{"activation": "gelu", "norm_eps": 1e-06, "qk_norm": true, "init_std_down": 0.0, "batch_tokens": 32768, "dataset": "wikipedia_en"}
Each number is 128 + 32 x the weight over its row's rms, rounded and kept within 0 to 255. Layers, rows and columns count from 0. Numbers have three digits each. The size before them is the row's rms in percent of the matrix's.

# layer 3 attention query, 128x128, rms 0.0582, rows 0-109, columns 96-127
093:060123145124139136159133103156104100120112099182179204120102174147170121056100166092134137164153
089:096127135071162107107149089130111111104093129125160156154102158153113164083111171125134191128179
086:126138135131088117090102091181108157103120095113176168098105154118178151152092102110093187143191
097:118115124129163063091109103084087097173120186105126111168193120078156136123054154128118130152080
095:128103159166077129157102090149079099075098055101180160139129054144077122079135121170101096093120
095:078103091098096093098134147113120117147078138176157157121081188138166089152111152133116181131147
092:137131147147103124195121184117076182165071113090168081155147107164126128103095094116198148067127
094:177115149143112130179129160092100056120095053118123131117147143101108115147114120089138196140139
083:164168185070160134122119129140078076165196100156068088137133079116119095163148162108107113155116
096:098135110156053113140159117105143143077115123126156155132109171100149133080179082195124157079131
108:087147172060097124123165135029171136077120197135132117128138118168114111107094169112113157117099
107:196118186168076107223098149174112116123141086094125151159154105112104149200064172124114122085111
099:163073123147138179097100184113152122191195168074108132111106160172085138133130121085163197134137
103:129138108134156128114087064121088106101161158147080146139118139174103108170109106117116065117121
101:149078153099075189155148134153116103064162102154110114157145133134103059086180127153186138067124
098:188146106087183166101107167095139128139186118087111155147125165097087135176164164121120134128153
071:031142138136163125173114072160142125069124151181152179107077157185177121152116146090162150155122
078:071156106131153155171161156127061086178050103109124205116142164157127103139076166048161124174167
084:114143154129157168158176130130107174148069155134127086117176128115152120163061114067151172113117
095:151157159133126120060111131142070154190090119146100086115170132106180144182076113127117123139118
086:114123162113111107103143078140094127150148140116118147143125133108130150142095117142091185114161
096:141121068150064111140113170083118111149066096154132098104097138078115079099175155122135097146124
092:156140162092111181138112165168155193134130116102138087157161132100093112056086169149132108099123
099:094154129096152076105162175084069102128150216104151118102070164122173125132103157093131157134172
087:114105103167108137163093126132130118166118128165158138136082162169131101116175080159138174135152
102:137079119111111063109140150071070171166115127119110156182159143153110190164112158108080149176146
102:107168148152172090104121077110139122123093135106109164187094109068118067103105139098146098129121
096:065152166166091164143124049095147104082126128116098079101116148130107166140086128160109126133104
101:128104103107107119188149127145104160093192107135149101123140145146173109125205165120138119137171
096:125137159156060099100124132149195162124132148119116150138121114083077124137138096112114135172095
098:190106134166147152126120191147136103151131120130084168097105110136070079127096155097105087205128
099:116129127096082132190105145159121112123175147049088179120081123145184136101117138082112106138138
100:126155114102147160081093113144172107116123143040103168094123114146076128153075171109108144135136
094:148125138193193090100148145121091131080133124207112140121131156084141157125083092202138115124155
089:136103119171107138140137135122072174165137131194121078168127120113127133130173106136128072144132
080:140044196183095094111167088149131092098157144149116167175106119083185122144091111110155105109130
078:115132137127139161111107159142132098100106183089172165089118159200088117124094108146133128113136
083:114115156160146097070132138120104112128149130098155164152178149182102152165069117128172149108138
094:117112145093137127096096133149080133077133082127160162150089118087153103136097084133163142080136
086:114094149162116147123148082158102179142092092178168064164119104059164070134144096126135126124094
081:109103146153123120147095138130084170110188109095140181146092172150110137117126119114165113123072
101:141100168112111127137132108196174079161108084147147104123142078109134171101199125087138118079191
099:086148115062139165075146156204150068091145087179116095132158112136165110119188155041102054166155
097:120182117133078093143099083165141113107138065153141097053077118112129131129089098118090120113146
097:168082139111130135185125092127147125171116169164127163125148096143115149137103130115111119129141
106:110074117172158087190116135111129133115119150185123134127135172193111104124135114138129168175157
100:196137147134095131126080083137118130110155175103094160176093115076107181082056121159172076140120
107:166120124131149131202176090085086205129152147092166098173115101134117108198130168089137154139116
081:081100126102098161161183184123094112158107157037148130171133133146092133132113211033126167103140
093:140143073103106138129103148127158084100160158030123163147151126167067138143102125101115152119156
079:174093157188178109082107110116157095101144096128094163091115155120167122124092145199065116140179
087:121164100155175141129115140156175113135116201062145156105135150183079140127102054121143109109163
080:101134105090192192121103100209135078132096112142147084128115153200104094197119157064112145098132
091:145106109083133168114132205164139071124083154141101143078129115166137141138143179135149141084128
094:191171165151099125124128099116085185090123175070100142117137159073153132063124132157224134126125
104:110061154158102056117117119143110085088089123135178128142098122122094119117150088125171143114093
095:158146108107141119121125158078146126170131215056123185111147171173120146162124116166119147128151
096:118144091150126100084175179139109137142094159161167100153127099139090141161178101120099203088171
109:114148188144174139094091108108131105087170138157118131120138126086111116096088111121160049101133
095:090140145183141180143133125123107209112096135149129133123137147110141127103120118168151112092122
100:090079165166059116153102129133087206118128109145139091192093132077132146156122105162137202076156
095:148122164138065143161139089077049169120140148099158115140096078046134145117089107151137133134094
110:153180144135162082125149109150095126170112168102134116127118131138185141121146095114072140156118
107:130111125134106139062161139111087083124112121145149127108130109089101069122125074088069143214117
084:119167095140144157097095195132159135165105100066105138114117073122170144094190115120157133108149
099:107157079147172151113146197133173145094121089104062175117150112100156132085153111156148161097088
104:129176136128101140088105201165139142100169085094076138123106125071157130103145087132168126075127
095:145128196117113109087095196060101149120173151105168178125138135144110118119104072072096056112143
077:093134128179155165122126127117117122075086125143083158102113135083106094180124126105198161134064
100:140055117132142102088106181093142187134135157094084129122138121127088101156129198125136127181137
091:130140088151187103149133069173131135113117112161129115147141086119132171179196141103178177110113
093:148169098169115186150142075113107175130169114145111172091122111107136148135109165135178163088106
081:115061180107137102128157071116153129125155166147118176147146125149141146083162128142090077101161
086:103169150121109157128147138151133114082126101163112098145195075071130150055147144138164137060144
084:136226079132194143162045149152179135071173132133099140133134086086093180198158148110179163098150
090:132168115134157130112106131120139112109107063157197068113126123171150141135127025168120138118148
088:144209080166174149100095174155092152145162163135099143117090101097174069147048099126075128120111
091:117031119131140076099190118132123178152109146147118129162100113135123134076111255102143122139134
083:129164202141175149114146089120143117126108133135203108095132147150115152102123101156081082113119
099:111127102069135100164074159188163117125113130121070134143088147103146138119182086108121145109136
074:098079101118114137111137107139069046147186156127111100113077099173139102142130085055140101118187
095:154114135128172117113117191080125114163112108119197130151184156167113142153121129163075106172128
093:150087145077094120076115175064150117150147135068167131112199102156128122091116140112087063120164
082:155091163117130104173161057146140091162126154148194103128108141171150187173147122174065118155142
089:098047152136099126118148138058108163164166175101167142131137138175076131118100156140052098175168
088:139128156116095096109077163111118113167180188116169146156140153188102153103120148094047107140154
095:087148102181150128140137163136138129065109136145076131122147096061132110079184158116177128105159
097:164133104110160151146121115208149121110115103129051116113161084103168161142137144112207148087129
089:104103170126059110105196136148130150112035081161139102115132150145156083093141107132171070124117
102:125112119148095141095172106148126131130116102151094096133119089137149087056127157107138096088099
096:113119141111107157099124169107185089098146120083156148131153111150079089123161182113066106119109
095:102094135131104140173090151051120137109118145102176113130165131123102100148127142162113143183128
084:140142074110147119148129095148107121141115124142017149103158134134109113137102072125104125164160
091:123103094107134123079079148104119157164172132163147147138115101128159127081057120139078119128127
080:132091085115141090099139151123169124136142191163089165161108100106122132106187153110097139117107
080:070080145129098113171122119049124124094125127129142127141178146125081168157144197132169148149160
161:174175154143152157147072135133115131069145057107115121090154136097125181118071099151171120113122
197:158191142093116147102094111149131150120119059128130137102135140102151168096100117188131108099130
142:153222164165139156138075133136119101053134097086123106101140135097137116159097104148171115115101
130:126052136102088052107141138083147150194114148157158130174083118147150176134126167099151108136155
090:128115148130067148076143184115112097140120141082093097121073118121169102159123083140127128157141
124:090134145142144122166179068124144089114073158138127129139138114151131072135173118070135127112112
089:124109157137147114153118102129154151134105048125104141141112113098130161133104139103147103052157
096:063079130164135126197147125159117113124171065142130139162100124113075134110130159093164150115119
085:079096067203120114185148136128090153130155119154152144160090118168092128127067107124182161152096
112:153076097135101125156112104092119099157127191120167135148114138183139119168123115125115163154134
084:106139189108097144165154087164114133115115116134059148097133099142121153127136205098142107108147
082:131116082148120106104122094129122132177123147100159133110179093102081119156154116135116128151134
109:171125155066100123052107133107192190160144096135101124079113103089113192111153109155088115096155
091:193112170142105107077164144145173197159082112143111080143122175101158166099098125124165159168157
# layer 3 attention key, 128x128, rms 0.0465, rows 0-108, columns 96-127
109:182075066050146124122151109127114125172120189135148128116091165165141152123163092144121135181177
146:138105068070147088170137129084080127133161219155190143082097175164182168148142106118106158150188
116:115115094124129058112136132105135106179115197142146158121090174192114131140137144141109173177138
140:160101170099145129097143154106136182128133140134127057146131022109114153165140119158101089118064
112:107123142121196129118126144133170133128118146155132140089118122148158119092160120123167097086133
112:164108114114149096059067057090106167170167155126106172123122103157118138145113157147126162148147
136:146177171152087088092163131122179175129150137120084110135147101099135127068121072173134133115078
124:151107116071118109103141109074109158147097143153163129164072151129122176096142160093152107124175
094:061110097128127073186172193097103086169083143154115114053120100166138093083125128123136103141149
114:143110150081147110082131146148107170101126137130126199094155157152162140101135114153108160160171
118:128140106108136117132174091124159113126134172145089155140124099149156145179087127119129181067141
122:178113150106097143136167119145122123170095136115066056080082082080163134111093153157127173130092
116:111130137108107086152131153165115068161127116151113121145160137128098140186114135133115099102139
121:088140136147144172140103128155135179099143163168131016146115102149155119095145148094134116105152
124:177148114136114084142136169133101099102096154188093149144091125132153178123119114177118097121072
118:164122135165126141147118143172128159141114068187116103078154151146154135127081179045046108118083
127:115092077092138108150130123109102152133100153132201204099133161183181156107132139178123153172179
110:109112136127141102116161139128121123150056150144138124123135193140143110122159123117077122111162
116:103169126143086087094128176100158201176123137176116146114089145127102101110132107163125113086056
124:165164109163117078118141125149109158148142112128084104132145094129079130126110130193141117149097
125:140079106105094050146114146108100132177109152184176162100079151225122121168118156160084152183145
137:149084180111108109109123069112116122137174129139114103143132125131091134122136087029126083093097
112:101090182160168146111147110093145156114087091167070091148145088100155093084135095126136088067087
117:159144123120070098120127144096177151131094130153136098109139119160084187200083119119104174145186
107:154096122111121102193136153110091159114142161126167186093084132149124132138147158138135130198147
125:124154096144107073151114054141146102182162126086163111115103163196137147167153111112114143091187
124:089135106100147134111137122139092095145085171124082129088150085126161139183117127142133086087124
118:151163116085115111148110118133116146070033136097093176094133129108136160153083128123142168126109
124:138134138159148111075109139046161075125162111199139143113182097153112132136151101108141067078131
112:128126148138164149160053124140134130155143142128100166135121120087124126104119114170126163136144
126:117111085135172113142166179166115085119091096155128132106119088200136098046156069139114186093084
119:063093150164131152105104160161123137123099049110114154117181109109160177106112112107133105167134
110:124103124115113069135094112080124138130126130133124130088131197180188159142177056172111179172164
098:089180128166128138127206140151075162103104117117072035129136149111117070141154153116152091093115
109:132152130138126201082178181158139099123099141110062093121146086107147132129114146085144070143084
093:118134083119189105108169074104109130122164132147130105150117100112121072133120090123111118112101
086:150105119127148071169133106115086136154131130144160157122119082174127165185118133131086151163169
095:151109105084156049106118116095074162146123173126139183127100126160164137175170139129129159175169
116:122110082113152169181110111090073143120164138108159137121081178112139134079171087146133116131109
086:135124131158115151149104137118131093105158074101098136131134133084141133097086079154117132097131
097:105148116130143044134129132120103125145119161090124166089059156164166132126107128189077180182140
103:111100133056066153132068130180089137137156109142161123089140160153070075133102101108162126124201
118:087125155106139136090110166103146146150117133093109110128116116180068120079134089150183116112089
108:078105057142142143144063145127159085157098107038134108136099127125125140152136143136149083089113
106:152141116090148153179133089129126113138175126097157101134166082111169105121121153109172229094123
110:114102144116090140159147133157136157152134132134095109116085177123131120115122115080050129121172
100:084127102142127138137151107072150148169091162161139082096129196174158135107172149175156146169160
104:162120107116190172091098146131194158062173088128057092104112141081217104153100154159145185118180
127:148118094108123135119080115123170127106123158098161208111092193158139173141101130132121169169181
109:128116169107107112158082089120105120087136124163162146096111197174107087146141081202135071185146
089:131170063180149104104164099139093109116141126160096069133078177125137151149169093117157128134101
090:146104079122100131170108099081097144170138199128128150105123163205126167133125129130116168176150
092:154111166136147103163157151141123128102135143143089152167085130069110153131147121169146147108177
100:079162125161153093132143106133069125085136094100199142061155170114097060149132152119137105128188
100:119144138181120123130104162107158146126131150096080131155171058120097126113147068122085162130066
105:139120108134110112181117088131119162126182165106183128109051189124138142085138129192151146154151
086:099143066130132063147169129088115119131133173149145170121086154202099135181150148163130172185183
102:154156117074143107149105123096127095135148164102076123110064247171135095152115123157108137144187
100:116121166139147141116107142146113095101168091129177149114098172152069118145086085149144170081124
116:119143155109133125158114123122052148127158148109189165143096185105105142184094161104124133120093
104:223092133127158152080117079100142154134199099166124133103051123127196124116115170142158119158147
098:114143113167081113125102085060148150158160095104169141153128201128129158051085127157159133103164
109:144174155205136110133142176094242146156109160105126146150155167150151043074167087151149121121126
104:099161074123158109127153131091120121154116131107173119113155170130085171095143133191161129118070
099:084092139171140109163133165176065087171114129079120083099168106114085137107117089141151072091112
085:154126138148118189130075124129073096124121113117102128163164119135104110155113095114135118064048
081:126159135183130198163127124121127101127105085103133110147136121095084114150114138099114096086080
087:112115150079144073080110103138163167066130161199113151064088166127150146120138156114124120132116
064:123131140159136194151097112145135107090103144157113056080112154089118089053069085087204113063119
092:163192116087099101148106113064126190097157137143092138124181137176120131138107113080116188075117
080:087152150167171173144093147122068137127139119117166137185159137085079098174113095087162102066120
104:137120140135144138108127148181158103069107098134144095123117144081140093155111142156107057156088
093:053108143147094127126132153059180143156160065131115114129185100127090138142142125118092131076115
103:083096183179113146114138127154105095128103090104107077178149074061126080092144119088139097115062
088:106101174171190135167151134170155147119080142121105129130201096177084134120106132090100119092125
097:102145097162119148118121126193096134132119128117129179100096139132168130084131144101137142212153
089:125175065054095090107192137126134183072099163107153151117125094125180119127123159102133118168099
076:164099152149130104160106120100128150134161116072166127198172120111142097162142099126080094147110
080:121147134179149117150158134158136161110097165108149159144082102113109074140178129080163153149160
087:123149114068088128127101135112090158149182105122143138136180110165112169152100123147119144058120
093:186135183163144113106110148113150140103103109095108110167157098136135098162114121133138127120063
087:239167130120125149153129143111210175100123139150135110140114138151179094118131173149170148134143
097:129129141119159122114155086118151139078097126218063124114169102151163122115131196148142163146097
091:141128089045099072125099167115148208136148125127184181091103157141156172114144167128142169149138
081:141147119091133081098131098146175117109123195137141161058108157144122156138160180148120163187110
092:149095088089106071145115114091129176169135150114154157126116156217144204158129167141096149112184
085:080120172182120123139164087097093096137100145109122084162144090101099077095121102084128094066089
086:112130172201138149142078168116146147127175075127119100125190104099105124151113086118138081084103
094:149140171160076187110087156087123118116169100099089050121098101079108139143094063115159139139096
099:110128118067032117120101103147110113171221132085132136159117152134155194164106133136107101169121
093:128115131100072072145197110157182116153131163141070134088143113172115148111135135131102198112165
084:156107178162124128121138172147072189141117162152088130124103167076130081136133128082139155107124
092:049101126101139124181136127137147102120187114136103149114176064115091145128141179120096183147074
099:109143086083090111092111129161109151097157125094141147163158076108178119177145140142132140210130
092:123096165182086124107137139115170065220150118113125119128162135146141187154125154117081114112138
094:123118131182160134156097115121075138154088182106129129175175111132121094131168104094108128125111
075:116146127154176180150132152099185125100060115144095086119140078170108126059115132119145107110124
067:125160174187071153092145139184131116171075206090148142159171127120106099138120099139131160148157
081:101228125115093141091104123137113081072122133105168130113130151097127064082139095125133141086117
076:127099110078161050168125205072103213160113106132074127175136044162165162144136137127133147071198
101:101091153101082069085110138091123165149183114113135121164163113127123141174150066174079115087111
073:160089100127203108118121076098147072096131089118103160140142076162172075099175121091166110127167
085:094117190161117117136112187131076127165147074113110139160194086132095118145135140142071126076111
087:147116140143078140107096187141132183080131110113179149123088160079169130104124152126158135019154
080:091101109146147103088135117144143114129164135141125125106081113092179122093170152157141148037100
100:149185093099144172117085135102139146129150138085147169076064145143159190139125101131128141160127
083:190108118121127145107133144150118186075104082138119157202148112134159109128135103152178137062098
081:193131122111142150141125128079131132189108107155116113088089109120166120046122174130197118155166
079:154125157161121126140127164144160154117062103145148129158139094157073092075129067141188136144087
# layer 3 attention value, 128x128, rms 0.0521, rows 0-95, columns 96-127
130:169115150134176169104153102091088164125081154137093099085127140116089109189127141137093129157127
144:153156108089130134187052108189144095095177155175155129111114141144099121082098163177114139139163
129:105197072107084148145075198168155125114165093113161144154122121154176108114127078134145131104183
127:116134164175166123159176092109086094146087176068091118111139105122091116109174078160107125105093
102:110096161141116107145144118112160101165130154176110102173173122145092123086197109128084086130165
122:095113124101158146167100137158141106060150057159138131109104152142150181073127086163182186177133
142:111159096100157145093154166189128157146109164117149146160152101088186061080027159116148079139152
105:117134119093142164164110102132064136130124039101175137122076099118096116092139128091169174152138
133:133143113122197129110147054083136078164135142068119120058091178174116143180122138192150122108138
103:147086077127175172119088143121124130080135098210152123120089132100176144151105110087194145109115
123:134092129110211172182089157099114108086156063197144138143121149130159183119134097067169166134159
120:146166103140131131114140085203120139106172134131087126096138104128155127073152152148129127121128
155:114119127124128169063175069160162148116146143169143122085140116078159173097096123116157130133154
104:200125115075081115110078130180098176070184090144148154105098085098123120141144178110150164168090
115:201151120088083126121086085129113128067165123172073113100124113102118106195112130099136135168087
120:096149125182065141134188121120067106189141100097128109140177121127124112130175102087061104133134
151:096110052163128131132153177094112190112069163170113090103117108151152134171193048149127152106084
140:150141117132156132118126104086164184096121125119134176030065168135141175136160157148191183070128
113:102146115157122120108137147141149150161117160120139096191125126121177111188149146152075138130159
149:107109111127110120168117220111151122144053084146084131145158140154060144180173076104087134128135
116:193137117191086134161170122076142131186087136139103095173126175133117151149188127103073154135150
127:090102162089178164136116104121094151040138096090149162077129126161154230172116046162156148106123
125:122159089085135153139113146192135115082111140100103130127093117108155075149086113142171135132128
124:122145155108094148141069110170166101127204114132154158066130134113134149104086150108161151089178
128:146118107085104146137090145178214117118161124155153153079126145142116212093123126190209146102139
131:162111089165138154151098070114082100131127088155177136144097093174098105097050182188160139100188
111:167125100119164124120087168094088185118095122134126130110100093141160168113056129134126140117113
131:121157118113139116117073106110109218130123117179140130085128124094197122113097123052138153098103
115:122195093132089132149117124136104144128144099100136149089088099118167141109113108115122152143155
143:066055190147125105097147126129152108129124129123153137171139079141092136091142089126093067174162
132:106041191109147152104184104179065152146106118075133145192158088102084168159126116127152128182093
120:065087140134093113112175152128165161146155139172134151152116107152122153122144114154137122131128
112:105128160144151146077132151152104132163091119174158135078101138147126134130140119120103106126096
115:154118132131043139137184161161169115138138135117130128088135133131096099129162102101137133087101
104:101110150142116108152140116108164103129116175014142120022159129143168087110187126064116105088147
105:073084127129171138145116104104108148136168126091133110154079099155146102169151120100184129132123
112:062023153201094101143140154179075133167142125169181091126147100129133146123162120094145115157107
104:115069107209149112145116140091198146154107122141110138120144147079209092142165219131169116099086
098:218120112176059103130163116139109099189130147144163115122169101152137170151123183101169172125135
096:141085109197100118145139143080157165081138126125164110130115102133146126159080115085188121174138
116:079103149183098116151140140100108108149144095055160179218127105106154136140136115105144107130147
107:163203072148205143111143111152106085101125139136130164115089118145110049158121101066101116158116
110:148115086160106163091062160198155153089139124121132133170125183139198132121113136107134117096133
108:183158162140116135115098149118096143109126131056105101098135149128102114145097107108097149127101
106:133154096139096192121136083149118144111105118171120105072137138143131182094168105085140142115137
111:135094101129155086130135072129181195124120111138129137154057129120091122095095065145107136105118
110:098124148104067103113107190208140066136166146120155109121146172075160101119165156071131108111139
111:123105142171106156155104160154078099082127103142148113090094097139109196148142081153125131216153
100:073167102185213095139128136140194155104147145086106133123108119122077064095176134152154141096059
102:168105099142117123150115165124176162088154083115106163181085125125172154124102095135095140151091
108:164109120117131158125157039144179104144151150087116132135103094101143143118082057160130137129158
112:120107132105174141075110128093141144144077114124125100173152173098076157111126132119109105139127
102:063116153105024159150114165153123075184145188176122104075161104128144134160161140108164114126122
107:090180098189111145123182192168127120131073155101086132119165117144144127115130108082157109149096
108:096176144124074100154149130105135214145168122093144123089148131121192091098164123076128119070124
101:129151137155084123172086121159211135073121083129119115114071123095121081113152074111102110159106
104:059147177181171112124113116153085097134155105108152137182136140133117108091180148088141133130177
107:147161139155092117089149150170090057138103113099114072101120123144083179166111106092133120172106
108:107121130130141171170133148126117142129175103079141124122159127185129152150101055109061115160144
104:083154132159138108140116132124109135143127135108159102172130169163033134104086090130145084174138
104:193125131135167080130148103151122112142169155152085157133137121090086086108129163161062117115168
113:123100091141149141116125166158111117155127143157169169136148157178060078131116196114114082101114
104:100168141123121107181146099124136084151155102198185114111127091119133123135169097122106135151170
105:136150165075077158080122108115071065128078158118117115089115113076104155107155156181133089155159
083:114055128117101123158106176043179120117093151128144111131118154121073149122125106152153138170152
084:132168133154097138175081119157026115116138130090155116173131141115083088163086108104130115084146
072:073201134108135181155099066162089120156081130096121141117094146102120109138152149124120089110097
093:183165157124122137107090240151115167067153120131130138081131150126085146068133140086142102155084
082:081174116120149117124116173153068155101105103129152139105092116135175115060117100055100128151136
083:191150126165160108077176098232124148136111105163140095157113118122143129118166073111145136117112
080:155133120133095173136075060132081095112131093153158146165122144098073167113084086144166122103102
078:078155117125031132189101134108084111145135129120128129112110163163165179145089162159167112092182
075:105079151167127101154155071125164110179155123149099149178133133136117152107131056167089178133144
074:089182135100093158171091137125067072104118104080138151097092128134151129134103144101145115130146
095:138131130119116096129108052145025099146132133117146119186183140102140090186054116133127125131163
080:102127128133180099123139078113178161110173100178157134131126146144169132118064055197146170104103
084:096112109104104095153187122136197168103198097143099125106090139116167178077208141118149151120131
080:104121143144079106137110177199111085136115082163140121111094130130150144155126169134142165095142
098:104100126080127162152084110050131114117109125178142114101111108130151201162106119159136120147139
087:091160151103099114114136136163157159127129102153156143055148131158168099142234145108097127097125
090:089148111080099111145108105059082190089146109170154156058106125138130121109141137171128113156130
086:144129098145143093149073199057140211092237144174138112148134137082171067124143163112117130135122
071:146095146137219140116185188173187112095127111163154163119147101128181152084180162166076161112111
077:195093118133182122122141176093121123119154099163177161139129116113162076141175118065070137141137
078:112182098130101173126139112095194211087123101128113106079114103102195131131168122107160099152128
093:145121128084168111117172112185141077139124114100110130111102108140137151093133183180158120089123
090:125100110133080161155091137083096192129118181191079122133124163130057160113088146130136094123129
073:112209123128123186132109116135106128067090098126123126068067127151136091075124124110162102161097
078:046151090100094115114139117059110185176114134123146125056094152151149114095134151128132173129103
072:118178101104145164126040120083063068144117103046127114146125146118183148125105098062169108125117
089:086087144135074134109139035149164126101177134173143151135135140151096126146153081162116151115102
092:096093130098101086104098096188230104107094108161105102139096129144085164117157089159121137134166
086:143081098170193132124209141120231075123166096075126161141124121165108046143133126148137121143152
090:157126150145105092142103145084064108156147176113147136147184129128049136212095084138143141088117
092:112188131137099126141181145112134101111138105101093143084122077103096115159161194121109137124099
080:093127123122065147142092122073111149147081139036150119144148166157125090107125103134116102160109
# layer 3 attention output (transposed), 128x128, rms 0.127, rows 0-95, columns 96-127
119:089110096117090109143129153121117074096160143093105105122127146161119083177158128117175103134106
118:174073058181155121107123163072168131171093221108126178147102126120108111125145145118138112152124
112:160154055164136108113159185086113097155116092125119095127104110120105222134133088147121191104154
098:099120122114198167153109130165149086061114101155084123133190129143101108134142127137135133131106
095:126091114149161187151142125136121078121062153167113156128151102192167106133152117113125156126099
100:193139163169093111115148076099073211153149126138147172144085134071148099171109176191110121148155
145:136130159211120123140143185153168117217106095091093090096096096125117196107189108111117105135141
093:154154159177117120106213124086110149148114088104113106155136136096156130198124150192110091090156
144:114131095133136117119056161163102078137143171135169123155144075114073078106136131097105101186110
091:199165109074082073084145155132129214144141129117132138174067176060158123134131116163109150135143
101:179111199117116089095156094097102198145117120132160123164080161101200124155126163154128187142157
114:163146098125132174120144175144085178077127083113082122118147143100119135141117091188175074164129
144:138099150152117158114111200150128149165128147122114182082110106093143106113154135122131114161109
090:137137035073104108129177091095102167127177121092148158179127182112132155163111112176153067103161
110:144145069062102110125169163141093184151168155121127128180122165125125182176121130165132069183135
110:047154097114090182110141124118102112114102068150122105055099166153108141120083132122130098109169
134:152202111156086088115107085110143167091159132124155165086102160102107016130170081129122107134128
131:160182095168195132109125165132171116125194096136130136156140085078133045113155076172146083168119
100:098150149141110132202095211162170125167081166160123091080101118174113127141095147103116158138073
127:112192141108084129101178078140084168069147134184179087109090124160136151165104133141120138148121
103:055139102118120136099106137109076141104122136144141138120134116173143107167141087105182150140157
110:175138150109099155115121144143117120092148088094098137086169127111158151173106138192114126160105
118:178140117139133098152153133122094184126107125110099080093167192129098180134162101164131113155117
099:178102104103195105138129176093104109119103110133093109119143182113137197122095113142109161096113
108:180124110110173088095115157137153164123146171146151161140091097050121125104094137134099132183138
114:203107178148137109130072110074124078180075122078097114163069143083133102145121143183135089134175
109:190182151093076142075139117140112164136159081072131122145135142081123112148124088196138119139163
134:116141100105151123074116148100169151140168085162117159099129177095122083125149123164099125069121
100:155179095144140100140125115115093167129123121100120105148135181113135171116120155177082097084134
117:095131205192116195125149105126099078132091141092072116122168098181154158136112116133129146062067
128:096120203095127154136171100124116145128158101107099148132119128139144121209082179109121109104128
109:082135144146150117124122071116156104157102149141110117136088123141113105069131159079104132093101
110:108154141082118112103120172152113126146163137169139179120125090115169128167139128136090157133104
118:124108178164130081155119139126136163118057136117084125107112211071118096181136113048125145097156
116:048096138129106141180110125123121153157165102105148066078158092137098146184135156084132184101138
101:122132089108105132113139139154136094130133117132136089136155101102172178159121114091144168132089
116:126157143105066099098203135198081115186121105084147100146114120117106130190149144082119067103134
098:114091092151096081126132135120146131111180103162140136085140093153110075163189150090061126112149
100:143157113098188120092140179147118126187125078118170160100144124113096079135122114088126120087121
109:140135148139111143150125161145151154160168101116183052156158107157150152161168109070106130138143
109:138103178191116069140117094092089134166163084074132124150039132167126111171123155144156133136145
114:148146113178136112139157123118154127160127140138072124161087176159143164170166110133123142102144
111:108090126180079153119105127103119137119145102097150155152108135144158156121114120160136085101166
116:114122160176148125128087161141179128134137112159159181149106198051126164106085178093138074124134
102:138163101107134155132071115080103168144131105120101141121143146090100089131147069133214145120139
117:147114141139106138126095159136078116122110149126107087109168079181098167086147108108129207101075
119:114053076120096114109186111093182148140133141127177112136107118123135090153105171146103166062172
113:202163146137130132135139107152127168117104190143114089195125158108089102094118133149144140140148
110:152156117163124118183161135150149089109093130142081116124126138137112125093189150147098103176115
098:145134115181129132194123093135141150071126148133188089157108152156109140036111115139163117106155
107:122158128176163141143092096090167147165133078156060123092163097149141101136122103135117201127135
124:083165088124084137143100112124132129180143132129178090123173111130137172119116184136136089133141
105:142097151053084135103117119121104143147124141123098133045118106109109126196144165079149225078127
115:136149144181184120168150134134112125136162146132132187099156158078152131170142110144171139134037
117:131103093152125121143190166101117155089150112140108095115089182098102121128122122103184142108126
102:166117062152103114146130116136178172098116129171135122141123189132138088143132149118131127143150
109:098099149142133168079122125133147107170118105101206139136048064116175141112100127182141121183122
108:159147122089149125096169179097090195143152165085139181132095167119130122194109095163161129105095
117:160151200127078137124144161113133210084117152102117109160050175103139200175120101145155143108106
109:111123176133121140170107131140122125124099145089122175115115126103167171135124138144130082116069
105:141124136142142120110141161119136103167125115155142156079147078100134137089099142144059140153135
127:107152159115092114124145111104165081085093142099133095176122102148118162117101127128087131100121
111:179168051077138134081180182134146173141084147132157104109107074092137105154136108114105152187124
112:127167144107146115123128115065095158152145174156058142124137158147154029111094121166149119102142
086:182105129177099121145179181164150152129124085193139133157130114072175118136136153107124094123136
079:062108112154136167098067075096109082090153080114151119113117135166116142097125172165116144173114
079:074092147142131149144083111083151138081158129109149094149162135175076170125170195141107153118062
100:147142155115104146143138070147153145174109142100089115162160094160098167080158113140065137124037
094:167081124151090136127090101152170160111123103124120118166148132165114134115118181105124136110058
082:153158134141161135120169171152098125078116166138128136090138162177144128159053083098126141144107
080:069085136121143171115087091089105076118158118115161084127175139177074160125154178156117132128080
084:096050122127096117116107097150191133147122107158133123137138099103133124083220225151144123118134
083:134162130139170091092173201164121132143131107144126149107094146121180081161082095089138093153161
080:087048154115131136123103056133167154152134121122140102150156126105075133088194194160122114104090
093:083109110121163136107078109078090104097175075111171103123109163140111168122116141170136132134119
085:114137133130148121113214222127137134082160164132128191118095130121109147172163109129139133135177
088:169075154115081098213105108194141160138076178158117128139151118126127090121116106095161170113174
089:144047103127091160122132101160134127136131161100145148136172136172112108115171162142106129144096
107:118093118122133091146170120131220151168091110176126186103153103066125120151183108117126158103095
090:188137121074120145124093070178071105181123131128146075105051123114140061115143122097156120158119
098:110118112111179160162141158141194153118164139104112157165114106085096141106155184119133150119159
093:116150118131157158149118106119113126104137076101070142162061075146105189124110062179162143159150
071:169154131159119086151158141193109124148088154163128134141139136092179103138123081081128101153152
079:189100094144125087164136130156101119165107134178159128143092135118146175151083043117149103164151
084:119041140095113139149122044127189116089093164143126079149147109158088144101176168143132154121094
103:115151136117102098148129141075085135110155174119114111149147195150166124160117148061133154111158
095:132125153169104125109118088170196136133086081154131131130227093136141161110154161144121160134053
080:095085144075132141106122087107152161120141150078127091160143104172078166091172213142102151087063
090:167148139133176112140159166144147212147118138163084168142089069076137077147126123099129159137171
079:091085118136105130122070105048158141131167117110121102124150125165045172114159216150146128094125
101:087157145112160133110106108163070133134109118151164073107086114124120113142122106121164145133118
102:087153155063149133132155149144105156141102138127176110104089156099147052117129128127144114069083
094:075111126112163066105149147127083194141158180118145102158115139127184133149087091149137117194092
094:111224102119136165095110133080080052126166090114128128077070144132158117128095117135112111175172
101:079149169122159136136105075139096130108118119108099126128049120141129106106114091140109183139185
088:167172103153116152144135090116124164206145107123123113135084090079102145113138169116119113111078